Weights of a small GPT-style language model, trained from scratch on English Wikipedia: MLP 384 tanh GELU.
Each number is 128 + 24 x the weight over its row's rms, rounded and kept within 0 to 255. Layers, rows and columns count from 0. Numbers have three digits each. The size before them is the row's rms in percent of the matrix's.

# layer 5 MLP down, 96x384, rms 0.0775, rows 0-95, columns 256-383
108:117132108113124141129103160127147150129164146162153119109107169151139137129155167137086150141091160139114131128161124109110100133175142112140080117122139137112126152108132155157143133169102128162105130090163105123105083067133142162134152094162142119137146162137113119089150125117127106116133150112101110118130161123147146161139142129124133173098119142174134127125131129120128159136091
101:130127090137134132118129095171094116120150126109150126122149145093170149182113103125105115135091149109116109146129139103157170141138158127113140129100118119111131136109135117086139119128117098155077092139155129113115132085089128130119113182094123105115123137074114112105157116124163124175121061122156124130135104121142189116098164164125121127111140141114108162125140125141141153102112
101:113153124120113160147123153155151155169162132150171110142112140108097104109107098103125132132118108129114110110160146110142106146143116110134119132130131111146136114127092113118169096183142127108125118116108136102105105129150138116115125135091183106126136136138088139170144131127105118185181111157149082110112120132090116148124119151092119140149142096118144105147103086151080132110130
101:130152130111120160106119060131184089131122117140111119117183133139167095111148120127118106152138125128168186102131106157082129086165129145139074123156099104122119149187148140097131156097162112123151099143115129147092143130123133140154132114095135176138155150118145144118166140111134101112143136143111155162167155130118158150112109124129127115125146176158142169126120121079168156114098
096:126128108142108103131138137124140107113119134111107117142087212151132145150110149133140157132137141140126104083171124150116179118148196122065108169073100123124174144108132120135202071132159153158131125120101118145156137182141151089092161128141118114144114121147132133124110152126124142081151121137155143113135173116140148146139144145103092125140115165167132111141127125143163125186127
098:161129130165109164116146098108105099154137104120117127147084110149147133136125154104110187160112107151132120115139148167078094137128186138111149139123119148143113083127141154126157184112112114132183116119100123158113124105120134132163135173127121131089116135106114112095129175145123148104137147107110117139167132126156142148111121137141134160103137122127089142111134154112135127119093
105:122112117114137076168114095161143135132109099150110142114130140092152107139142102143164128105129113159172115139130153135139097137138107171114105106143136130148108158123136113137116091092123176109150147124075109117111117098189121154144102108110093123157140144156137167054132121153109122126151136106128135098146130097112116099111102109094134100126123113129148083142187109110129108110171
106:169091160156104153155129130137135108119138096143124153063102125108115093145146152113178155143129182117157172162128128131124144148140097158099163122144138123143145171131142089108128136091161130101088148138104091139148151144127131140124117120160130146125133177120112122141093132144126147088115110144110173099156140131127141094132104181132103123125110109138123148146118117128147117132171
095:148106129108094144153136133084136141158116154134157083123180126157107138120116139151158097107127128093140133075139107124108159100153115116096100142159140116121126166075051105109151111104119099110154106126128119122099090168151126122136161106124113080170105124096116146115124133135143114114090092131129159141161121087145103124110179152098104118110144106137202114183135104109145142124094
106:115105145117069101113140158136077099142116110168122091080126115145115132172154111111106108157149098120140126139136145118117101124131153116081164138138136160097072111118131138099095164126096152141129098117127143086135148147128120129073109117087137094151150121137120161141129140147075153141148149147136094077145130148107080108131091112115112108123153161140114123092158146131082161171111
100:109141127128156128129136107096145148127153120133111126130120173115151131134118128125116092133105106149107117145164137102132085113127137135117130133158125132103151155119138143138127117119089135122101116108117177135172139105086144131078113128128133083104111137102127122095113136101102101132112111123097144104126142174083110138186105162116164118095158086179142101096112104147114181127161
098:155115131097160124140139126147152135098123113124150160142170106140098156151170199124141112165164137141117147113139152136150127114107089161110133096123117115128150134145143125096116170118087170115124153150149126124137084170137148139114134124110108137077150114159113088125162114120144113131143100126150162126125086153122174138088141097128132136143140107096119144120152135188097112144127
094:154143106117115100122133174120136167151109138105135121134170123120130135142153125103109136147140133120175153101166103188149145163154108086114146154122145158140122146110086113148110111108095128114152144131156167119108087124161159123077108080125103090129126136106133112162123137093155170157169122156120161153111140126124098104121142097118140097140124154114115154107131101148106180176123
096:131143141085127125130140163109124088145094144137177117125109117112122139164139140144109114134117130122156127169125199121129126116114089127143135130130087128187110095113151123096137130130150105087116113127133070088144105149129092101142121158133116133118118119169097121157172149154095120133104123084121080083079142136138099130104149122136135157160138156155161107129127118127103102116145
097:107131133145121123173091119116104136099119118090124146112104116162146144134098122150179138112109118133120139152100136141127121155131104122152146099095139111107106112134126156127112136102083139150118139113152123103159116132115145107159125087177180102137130112097197109121177142108159144165079178138101116113100073137077101148127136155128138108128158123136133133113156125118102106148135
106:108144124110134143118141168130093074143076142143113177110140127135132125125118163098090110142140124148101135121096126119146127132124176136105143106155136165142136089120126139128118142156118110128139147097121114101170163109119068119148142136110146135165116159119088112137111123147149143138134129089090094142110168125103165155142111152103164137139119102114131168082128135137130152118140
100:076182186109147122157146130112175168098155119123162105159119130137139148111112141098164127094150159118137171122112096188130138136130159124151125118140134156144107090118064120126110107154109156081144141146103142109158152128072121098135128131163133170145110100167171136145137162149152126141120094145125141117126137143142108091098138130082122153112144139126095136120117144115150147133127
091:103105098109175137087163105136129123125106099146133090136153127135098124111127147131085110139139087105105137157160123122145139112143144136056130165125112141111117085133162167134141152151137099136112095122106093151154154137166148111126102149096090150101091085139113095109072138145099147139127106122103098118138130144109152096125078192076122120143093138129116142139132113132111185117114
100:113127120098099134099154163150149130163078127174107158102098106135086129161099066142114129116109121139127119147108140116183113089106088149159111092172090142108172149184145100079125152155126140094152123148151107122132112135128115154119156096114079114092111104147131124130086140150095099175156103112134155079127129146148128134127119137090156126118139118132148140129165154169135108114132
088:140134137114127131136125098125159109146093153203129136122158093162103104065106114113172130168077150133173064100121116106091125140113157131126102117142105074137096105127180106086146112114138113131138088117132123093129128146127097162120136128106149137121148113115142127106148071112091115125119155121139116121128124124126124107115117150145112147134111149141135125143157199101136143083110
105:086148121109120121144111115129089119122116146118092117111077127119126139111155113122090098135124143077059142118126134108118101110104161111133129146096131104123151156123122102137128116157127111131142139155168133145121166085160142127114134161114123124099131124133115139101141158164120110149123107158161127135139115146159141171127069123149174135126124106117110106132065122133156115181151
099:122119113077184089106165134120124153141091142128106089154132158161094073119123134110144138141142081070138139130048132148101125101077124169109076122076114146130100134103120128153103138085125128128121125150159113156153116137102131140126143126121093149141139142142104136100151137107139151133172138092128126143128141158142142133163094106156128127103117106107113140128105124130130118107132
088:120117138144167079151078143104115148131145120106105121163132093165074153114136133141112130118137124149113096168111125110123114132121127134157174146118130115100104182137134173145122131067116132143072091136115102140123151113070149124105116093122150142149150131074123090121138117141109142159150117101149155134143103142100098119118139135120136090130130099096129097104099092157121178104174
102:211127135118123117150127134097108062170128118109128114115126136123143143076135187125121104160147170133146135085135122108123131135126129140130148133169160134119123157144139097129115139141117121123105157152124146098142121131094158144123132093186154126154152119120132120134087152100087136171123135156101133182076089115130098156126152102119113127097114149170120113092135116138118141170150
095:156119103124173110086162114149138112136120125104149121111138123147145119120136125160105105105129140144130093155123151134101122137126160152144120134142103074144145173126148133129138123146101121116172112139151101151071180148105115140105140133148142163149105170100109134090131155141101113115125122089132118128166110122143174167160155116188138165118171121111092104113150152115125119112155
095:119138143169161144128116125114176130145131148114100117144120145131111118113151078141142135096092113126121148118130118085164117156135113092132093121156119090092133140139127120137112138144174051112115093120098149101128132113140124111147083131205128133143152159114095114101102118139143106150133113133146126160105130138111165118134113102141118120121125096160146094149097161138151108119105
106:129119138116083090152108136138134078153126108100092110142135098151117129106136147106138165143138116138149140100128126133126113088179140097179114082118138139165091147116147107131130109131152124143125130148123124135117101120144112118176149153135132121138160087093107145116097116136131103077126135094131138124137128139146143144141154116110118138151082138143167128121131136144131099119084
097:147113163138151100132145091129121137121099123151146131180103092104111145155086070173168081128094138093137117105145154101094124153136085113130115134157058128114124119117136141117151142132190122124142109118096136131113097094144160108105091165123138132150152159163154121111098127138094071063105141143098143127142116129106136179154106128166089140127103141137144141154098114117152134124089
105:099124176113104149156097144148148092126162145107102122105148150111083114125156164110130104122135159151149125128130181101175157142152102127120123148089140130130117147113130156115172105155118136163125103161141155155100101137101138147091136143110119169119112147134101146113122138106118120123123144162116117121115113103101143143137186137096075132145094113116118167145125107167161120144123
095:133145110119086121132099128139109130127075098120117097130120092130119121127088125121126151120142087129108107169134138172128153122117118145137165071112088105151131152111121148183152127120102109115146102116157151142117159163133149111137115115128123119141135096140116160117126161108133120135119128142084111151153108125128140114119155124103149155154143088096102075169147163136106100152139
097:083132146170138136124116121115154132151155115168127112119158144164132097116117192160142113129155129132113136135110107123154091113157131139120163132137153140161131112137115149118083126164080127135133119152109176117108128115117149108104150108116115124124114118149131134122146126136145137092093134127139136117085135113093135143145114157122165099089110177179132122154155112089113085136118
095:119128145163160124109104158125150088115168128086141084113111122179091125143125162104130112106186171130154095120162110107134120092126138093120139081086093142136116111135097177166115132149176123129142136135145094074131118154165160122136114102120171140169145122133151131182128108136157092114176087153143087117121110120144119105164095164159139154154116144140140144149111133132155098141084
098:157120142111117116098130121136131082116146113145138150119096115139118170116094124142117107107153125124105138168152133104090181107140150130140083088105139152127125091128131115092141103159120102113098105156130110141134115121124110140116140129106140141101097077111131133145161156146115102109142109123129118079136116080090129189068100170098130164147136140118107154137152111137085163159167
105:158101140118118127177121121136113134159086145111107126082175129109102079114162159107072162136108121129120136134141132121145134118078127140141149153172114125125138105135129130127134130133106144127100131146129091168146157139109170119125133113142102091117118130127145166149135093116140147162119134084099136106126151095166120124114093087132169138149188108094125176110120086161106128133163
099:089117131158128096111076088157109113117142136127151108149165064176111153118111116128168135100132131151111097103096092136132109141116163143140159166112120121117145161081131112135142148147150119142095125107162145141174183142170158124151165113140151138166128115110145103127125081130135141140139088157146169133127118085119161139088150097147131133112149144101150116119161130115115152123122
100:095140095133138133148127124085154134086139137125129154104116125138136095132123103120104146092092116090138125128100132096151147148097117133078118103100112141117109098103137130072114131165133156166131152123108126133180176103136115164182096130111118093147134128143136145125131102126136130143135102124153115188112140142110158147147129132128134119156122115117135124120128176125130192153131
094:141151150145152117118096079098137151138134111136085123115193090142091140124111195131071114134133119137136133105111129117109088108121114147153138125133141104159117117122157145120096150117157180142116125132090142169106155124098134153136123111145117121095125089152133141146131113103125201126099139068133120132157095119129126109165133107175137133111130103128129100101129105105096127133123
103:105156120089153153107130131120161117118143116099150129153143094131148138193106113098132125113139077102123124114107100123143113138134107137155126109143124125158136117124162147148099139139136153129108173100186132144132132093105107100145151117108087119187126156136115106152121101151160108091155187136059108124132160108118113127162123134111099091157178152114159090150122138158120131147133
097:099106104129187143104155129118176141098191125142151117163117059105133147154106087097146166107147112117135116130129131098152123112112154153125150143121142133155167093151156123105108128146130144171101160112168161109139159134154087133091090115100103114122130109117112131155121095149142141137145142134091143121128110145165120129162153145098123109073095189126119120166162151130113140123089
104:157116143170133093116112082125140096102161110102129089107108153145138129145106116127136108137144152094126117133095112156105144074168182126118148146171158167134158149118148107133121128121128153185140156089191141111119156134115154146118115118139127115110139110129149110141118129094120146136135088141113106136103184163115125135132159146111167085170103124119078136120114105126151163131116
099:123095136162136095139130110103107120088113158158150170163111099160099141156148095112113139110149106128130126092115162128086151142057110087089136133102179129141115107118137135101173108116123126081112114149118151140107120138131164109144110104134110095130120125146104125122149144104076143144118157142130128153145144125145180152151114118108120124142116105107142076120100092139136113132113
106:103162151173131162161136111137177116131104135122135138128167133110128127165133141124123139120156134129125102156113088145150135162120103120139134112121140166157112106124144133169123064137115118146126136150158120134179170146121144124142091138110088137120116154135119146144130121138124155106141113112152135150135135109140174125095142138137100113130186091116114129090138171139079120152139
093:161102139127168111110157136115118155148135124083158135153131126110092140118150063174127116113112094155115109126142123082113171127107083134160122128117125120135133102104095100133116147127124147104153169142120133155142119159087137139109135135091160114105138178116121139128149118124135114137154111095150163108083124153097124170112060121119122143168190127117122155126098094110135118121111
099:129134122146134207071095149119109133121190114078156113148092100137120121127145109127129150133127140117107131125145093145099106148154134123117156100129142112143106174173085164160156159172125160119147172094150124114133132085165154106149136136112150153133101081108126149136115124166123100109149114120122107109150131162133163170163133095105135130091110150126122143101161098129152099151120
106:107123094115134166131152120097079147135148130129150138098155163122108095174125106140115152091137176163111157150130113107144119134171137155148104123152125088152099141155103132105117150097140113124168134140097127130117118107082114121107120127137128091169104092116120075126101089123148125151123129170116103149143160157097118064112078160136147147145130144136127135147121155107145171101126
098:160104121148099129144121129153121127161127138113171130114154117115143099111093117103114111140124093081138140141116182109151128126150071102129108126179148080121134110146112128158100115129132110167117108122144134148112154109100110080131092115137156130129155112151086117112147145185113148171127153096142114141110126105116031092115128134126125139134106128129124097166111173134134065124134
107:110147130103089101126133145125142184137155133121157185172143148128158101138142135146099134109104150127123100110127157153125122155119133093147127121114081158163126068094114080137093110131131143124134120152137120128125094104121121129163148164127085128087157147075163181198085105111139154131124125114145177142129123133169116168096080126096128146142141125158152111105113140100190178093164
102:097138148156121165097101153158149158123140106100144119132111128124102110145149151123121111146155100121147130084115147141102088129127060135190097136151134112096118152133108116138137127137150096073154157113145134159098092145134120120113137134135109128107113102125172062132123131123143146127145149157111089140158078165136096154149119097113144141134114112118118123121161133105090124106113
103:103147134165106125089133125120176117100117131112130127110090108149145105115111109126154134130150131095133106134139103132127169144140102152136128132075142158134148114160150155163131126120108133125143114146136104135109131107127108131119109137120155116140141145123077107142113107139152132124077111170134144114150111151053135112133075164104100108072127106140116145090150142133126068117123
092:143127087129185148130127135165101126121118122101168135140159126150073162092141059138141195117126154148090170159170103129163070120141160110149133126115137155123100150157127125121150183153173099109122136091076112101161124154172146090158117142137163169094133123114128118153119105133088138134128132088137175119130091139163142150131125133089133128123117156135092124131119129150173095104068
107:147151110099132154130158135087047152110101143154146140162141120097120135136097136112139104130124133130066142138135099136144146104136163110128150134137128116118122126111148139135147130151104137108139144106156149163156106176153154116168136143121181118161106123153164110153117133117095178124138134145104151172128097111145143097127125119140148092146117109121121092117104090109175094114162
104:174088145147108131105162123153112175101134139156128153154152126145156116123114137082152091114133110121128114145173104154144125114128113137149134124167171153082108131131099106149148106098097139122117121133124182093136120158106108123127134117121154144119138131136140110105137139103124143150106159143127126170119104155115151071187135118072127133094103158126128081110164133104117072135104
101:126099144119146144111117163123136124094104133103145145117104131072107142131091107111107110101159148137152109153098093134134141126081134124145101099116131142107095133104134112129141139115110116135105152112110132122149141094122111116136085140084135115144101182119143109163150121124134133197114147151137125161153146134105128121108108095130140101102093168089138085146113167126114084126127
103:145092137142123102147143134128078177178120108123126138148161158114142144148136130144148098140101122142136110113135143111142139161114136148105143131124110150159134121147115146112098138148130173123097114156088128091132108117110126089105171124132167114108126131126123169101109136155117164111098144133126098112093175123133139096127142169118151119152122102105179101137140147136079107126185
098:112126091140146138130121103136073106148134146116103158115080087117130169159086093126142155157091124083106117154117129134150118103132146147134107139151117116114182151132148119098145106074172114122131150150129167128099149115144161146111097147088128153140137134169162116117111132121125142103145058113143151139171136159107114119149130113132125087137121112103134150129120137140160185118091
121:146096132158095126108112075155122158137111132093106145153142157116150137107152162142132154094121103133087129136111154138140125143135140132130135145135152121103092129140143150120126144116140117123129099129135095150185130143165157160143157141172137140176153110120139077157138153133118129136131153143138136125165134157155094047149138094121132126172134141142130140075119150138162156174157
102:124120125105152099125097112093143113186114083173127114143071129152128130146157140185134144146115146135181119145083161125117127169149158084087144159144105158146109138108095145093112144126137168139139128134160137125098136091125131156134167119166094114130095124123110149098108141133150161167126135127146128117094111112167114130143156120167092154161149124110165115143141108144110122136167
106:118152129153154114149130122136122129147126144136127091111135196123136186141173147164104128130132123143116152125141159131082175178132082161153142113128123106145150122164116148130115127136143101116126137150146098137118123124086123126114130171109111132109141141117099120122126093130151088115181150135150121144114142132131125164105101131163118143164118117129154119150139127141101098129079
096:137145137078117130161097123135150121120164115156142093135146110161103145130130193126121115157147073080140189123132142127120102144112117144131142153160145097115113138105127109094107132144106124103100148113152145127102126161131134142132137086104133153134128153099144103128120170149128156115142133137153117136124100117152138142143165106103116120090147105108131098160088159082165127125116
108:122153111116109132145134111161180125115144096128129143100128143102143129117155129159148153128137152143103123096056109123084145155121129133163100155087113121162110162103135108139145122144148129119145152123120158135117134102092128169127152142119116119140101094141150162113116133097155137128126146164157156096138128120126125132117140119111128136170209098099139135103129128121122116119159
099:143123150119114122154130144120155123134103138109179150122156091102162127143131141127146132138143096116104127134129144118148126147103104112179131144140106108128113118112131126139101133148129137111107144103120081118130134092106104118157121148126090178131123126095116130127123132124153141129168110130097177182127132110137174062110134101135092099139148128112116159128086106154118117093132
099:128143134139135141129114160153194141128095123095157141110113171112164116150150107127113141144140086092073113128131120129100140112082113078089125121138155115154101131128098175084125109127127142115140119106095138137132145133127101141136129106137133153127136129130121111157169140134123105077118140115115111105094142106130125133119110167153120167111112122105136088173130122119183099081158
102:108107142108154114099110122129135132117106138128125115163115130116131077115124115104142146082109094165125122128099125126145142141159109131127106149172154130124154178119127149164128083135156110136130158090065162109181087110183113135116099084191150103140142127131138116115122160151145104145131164109116096133125122142122120077122162144096144089125145174098157123156135118136133131135074
098:132103093160154152105124099158101130107136124101124095112109111150134096161121109149109079167101133116107142169101156113156107063147129125149167146102108138167155132139131110120100174151156117131134155116175139119081126150148151158140093129089113185130146129128117126111111104137140101109149115140141126129151134119159133128104121108130126095163175120163116121178082118115161131108118
098:142155133133076164111131175146130115148136136142170129163130132119081144100141140065145127112111145105123148150145090131141109112125104094097132129134145161092130105120120157145119131129132106135087123146171138146076113106150138088110150129121144121135134104169125132082160163148152173143155120149069133150105143136099177128115149111151145131131122148156102089117120120163092104093146
093:108101135119081164126086090124131070145123149152124085147138098131114099055157158132183125141125164125142116152114130094130125134087118117092126146095148146122110140102104120115183121116157148069126136158098102138111167116133131117124141161161131123082119125152113135117164136107139153133075091133183146166163118116121116131128122132195129098114109124136124143124143149081112130145125
101:142119167126139111155130138168088152124145127070098154124129094120129171080143163160138101143108169174152140150143131132137163132149113074096131164105134114145130144110126107129118123126095138121123111151085124120129123139086181182068128098146156159111149138138106132131123124091118103101120166159097116119105114110116119115149162120125149116161143115099122151139100126153133138159152
091:152172100118080175157153120107122103123147138118150161121160119148092101127129146142126166148112130110156134105180175099155185116138080147126106080104124102140153122116116117119112123118098120105112156113084169142109105118126119120087117165118148139083107141138152146105113141105160120137073137137166139138110110116145143108099080143094130115113041113151163154154133145169145114119108
100:133158107148134071135162077132135154173140099126133144157176140119149130102130127130123130099139130089117121115130125167160134109148140180135196176153133144081142095092156134137123131140083086150109132136097114116126134148145098118118118107149138119133109129115154165095124117116119121142119118125124138142160160112119076100140165137188102139137179062159156125095073100137164132126099
100:143123129134133100095118134098145146143105106097098162092113116123145102137118166109141117106106112139155150171081071135129151140112097107124161128116113131159105121134052070180106180086114123123130113083142095138128106095140108132135145142103155125141109149126112097141107136127160123128152154094078083125111125188131129127118167094144153126139111144133127135158141139171172128100110
090:111130121146126131131140178124089104106147143104131154096118160100126139151132095120101162115108135160090126122151167151143119121123127122138143148113101103084108088116130137103173140121128145157158166085122123103102137115161109106187115158111175106133150107123152102143115110149140119108143135097156114108107105103135145112121138116092088145134157129084131161097172146138082128131174
105:125151160126081114138113133175164120128126107144129106103177107127166097135129092092152117107118113149112164112119134111128157144133097114178121075168123080136133132136139119133115083074132140138123136176150101119130167151051109163137111147129081115121116128134117138102160118097103114154113141138087105109117155131142164131100131134145149150153101115147142145136137131124119091127136
101:126105115139097112122115127143132092109115135100105157150152103141179144139122160133105175140096160151133112130148120133094083123105130132122138154076140153150145090111084100194151111141101143128128162134106148099146091101152110133181113154107141122128098093149130120154123125086118118154139119080128124161103099157163110131120144106131151130106151094108148112148096120111123141145130
108:151160147099122129130126152099127165142118164103144139096108128099092086113131142127155152121111105105105109137129193098127123088143129122135101123109174121123120143127107126116143139096107101110153091120088081147139111126119107133095179138120108142118107164133100182070135104146147101149128137102123117115099110139118104128106141144174130122118086106156151141128146100139139105105120
107:126103133130175095159117149110089152115130115160094153140167130119144117107150103162124109132104157123137152144150117125133122069100130131133097121107124128170115104139149101132099110114125126118160104154087146137075144102133122157139124112130155140105117141128129150143108119107135108129132123127130126140157140116143108073087124133135142141107119117136094154149121108104079165109103
104:108110108076105100102129135117088145171125121174100093152085108103143117088125132139108111142111120116097135127137110121117085128098074084157125125158145123145120134145107146101175127127112136090100102107118133142133122084097115111122116127174122116124122095153123173123121172160106148071138115111164106156126180131143115154175127121139152151121101123125130128123107160083104106098140
100:071149083136093152098138127132126154116135122157114133142130127099132131066132098139099135141107135145133117105151128135145093127094147108112123121082145146138177143184172114131119131147172153140153116109139148136147090119156160111106098135132104111155126146156113137099108108110134117092123134150150136139121103093130135138150163109158127113148114128178114142153100107113172158062121
095:109143152129097119114104139095125116104144104138083119105113116162134181098163168163165098121159149155115100138133126159124157110180142103117111122106116159125159156151163152156127101069139130147118101133142115114109134129140111144127136132162125111111121098110133113142087125118171113108122138129114151084122087091133103091123159136124113171162127152140142160157116163122128101120111
099:119175147160129088090163180100105139116130154130151099156111151116143121125167111174143138131155114111130100113091158102088154152128119090130090100122168137120148084122159096099091161142115128097135126135126112162108113159139107136117134127152116117127155148126147136143142123178107141062123119134157131152135126107121102139160131128139128103069123128113085166141146111147170172133107
096:152120157123144108133143137138165099128123152118112104106150153154146166127167152144121124153157114118132144112137099138141143145114114149161120139165142148144147120131141134155101119165129152149139154145074138129152120150129091130124115127094141142162130110091124128140139092173124074140134139139101150137097146098156084129161072121132107113026049120109137132132151111130117092097158
106:129152104123087107095148132140159134109140140108154110151117152121168137094106136127119089153154117134152155096107104150140125141143155139074135133120135118099174119125129165144107124144139117135141129172128115154118094125134140098166159102137111137138122168143132152100118181159097155123158103117172164092153126153125126143107155104144148117119106090117159155137137128102153165121138
098:130152105121143154128176133142146131096137139145145134119106197082171135133116101119105117144130115117086095116115110116149141127114163129116156132130095120106102087144136133141124177140197119170170117133120160079170123196166082114111153169127126176157090119129136091148120080149138093093101115105105125076133155116147120106117179164147136130121121193120161200117127135093153137128143
102:164137152144112101126130115133090147144112120148131132098124120146100103137119125136146100131177112143174137111111119125130138121126133132128082118069081142155124135133160129138139172153096144129125111107158144108116112176107121114120141111168129142089132111129121128150119136127145127161121165153141139067106150115092080123103150133143135152094122136120129106105142146173126139131156
100:157126112112150186092201106073090150112135156142094171131119134078124103132115116121111116146123113132116108098132134179157107128165134144121127165092156124114124155118134176149127151102121132156136098128139127144148147117116137123142091151085116092141107142140099135132165123094118161155080146128176166120152111123113130141139094113161145126114150112120111136081162148117100120131122
096:103114101134182151165142139113114085119170126131096099096156112146158112152098113137136150160113140130192117108133089124055165123114157136103144166113115085127095154133155141122125118142122118185130109148164154127124149146157079167108117119097133099102173126096158175115128138137111119154078113143137133139105140151116109137103125144172100115165167107190131128125107145101111127104139
096:177107137124127161091124158157105154088137139159135139153116125147146149133114143131110126090108141143105107133182128141116112128122115145112140163153139113097137099095138137109068123126093124138094137107129121125138135089122137118161135126137144128094140099148135135154086199128115116194089136056095105130088163084161158127152103110176085153128107137128116103119099135111116098148151
087:131139143132160132135120122185161108119101148137095161162122173145139162141147066133137133131159106149116149136105135163151126103109105132125093133138141143113118099136150152137140090097093102119131137093121180161118144125121135143153090134128136132132121138112147117137154156100150137098141141076097099088142114108143142111114087100115102138143154113122113118177117110146123105100151
108:155138112198131109147149105096101142122166096133132114180094134143147126098111086107118126141108133096135100091154110134153140151095165157128141152180134151169141110157143088139101121137136097138126150134126091187135122155140121099148131109086097117138140139101142127143140110139097120121144155156142142114129117136135090130096149124136101114120109118120132136102106138150102110171138
101:120146131122122089138113160133166137117107117116126124106132127134146118106132118134172173127125119131170162125124098100126102169184084128123137101110163162080160164146097120151118100125099105113154123143150168144123109137133097125129128129177111129095127160155165066138129115098141139115129139147142131140165124165132114125092165118102117129135125145118113125112134127134109138164111
102:119056144143136131144131138092107119134105151173095102143115117132121151117140139100143143145114156138180139180053133139103172113136164118094168122110133131073106164119139124106146127110153144153114106145120153114148152179101096138114118124138118148108109147140129119134188142115153116122105106156122085141094169122140172122143146116116123143132147131136118091109175110094091101166142
096:140145140086151162135127125135108151123106135129114177103083148094139169126111123121103129118149164129145150121126176117148129168047131151158138116127115136113157137140126144126133094100182127152131127076138105079121136139115144099141159104128117114109102122149129115116157128144119123133135119114132126172167142085136107139138148129122136117146129132133081123096118147131151134108108
106:122108099116119117129156096105109126115141127195125123134118131100125128148104109144066101120117137144098142123135099120144106134166138142168123131132115120059152109161151129133144107141149113125150088125159102130131117092128154101115139135111146078106127116153141094143098125114133135105133117162159152150136139117095127117159155158132152112130127143128137168105123130100121128154095
093:161125148120146117173115128119159103112132147099108123147123118121125101117131173163157142092105190124138146132175144112110125096137163115151128113094122143188175119127119083142149098110131118161120125119114120116126115091098134130085139138138132130116174108136111158150173068105129094123110129144138104144126123114137147187060126169138133174125084182120096134148097083141111184136144
106:132132119116111157111136155147120113133129135091097129143098124142125143137135155127106167088150122143131145091180149156099118139111138134122098152181125120129117094111104144137134175117178124116111149117099088138121115137176159121165147118150070136152114110093137148195133127128117122108141132107152123126117107130143138166134108102143123170123137167134125151109163151115111164150151
097:123162121116131113173116105133098178132110125141139148098152128141140115178099101075146102141141116154149113120117133142146141128124143151083120083112078082098146120152123138104139128124114136145115119156129138096139135093177140141094159140119115122142175119138151121141110103102136144129098131182134133082130142148148109100138117119122123104104108168139090106139190110140120138115105
090:098092090143117136131119143147113150118108129125119118084138167076129159118133101104136153132130154148159105183122125176109106161132129146110138123168151135108114149128084081150148087118128136115132129129117133143102138175140109155156113123161159162098137151108169147114155094086124148124105091103126083148113106131157155137135102158128113110110141163147087103124123124117130095128171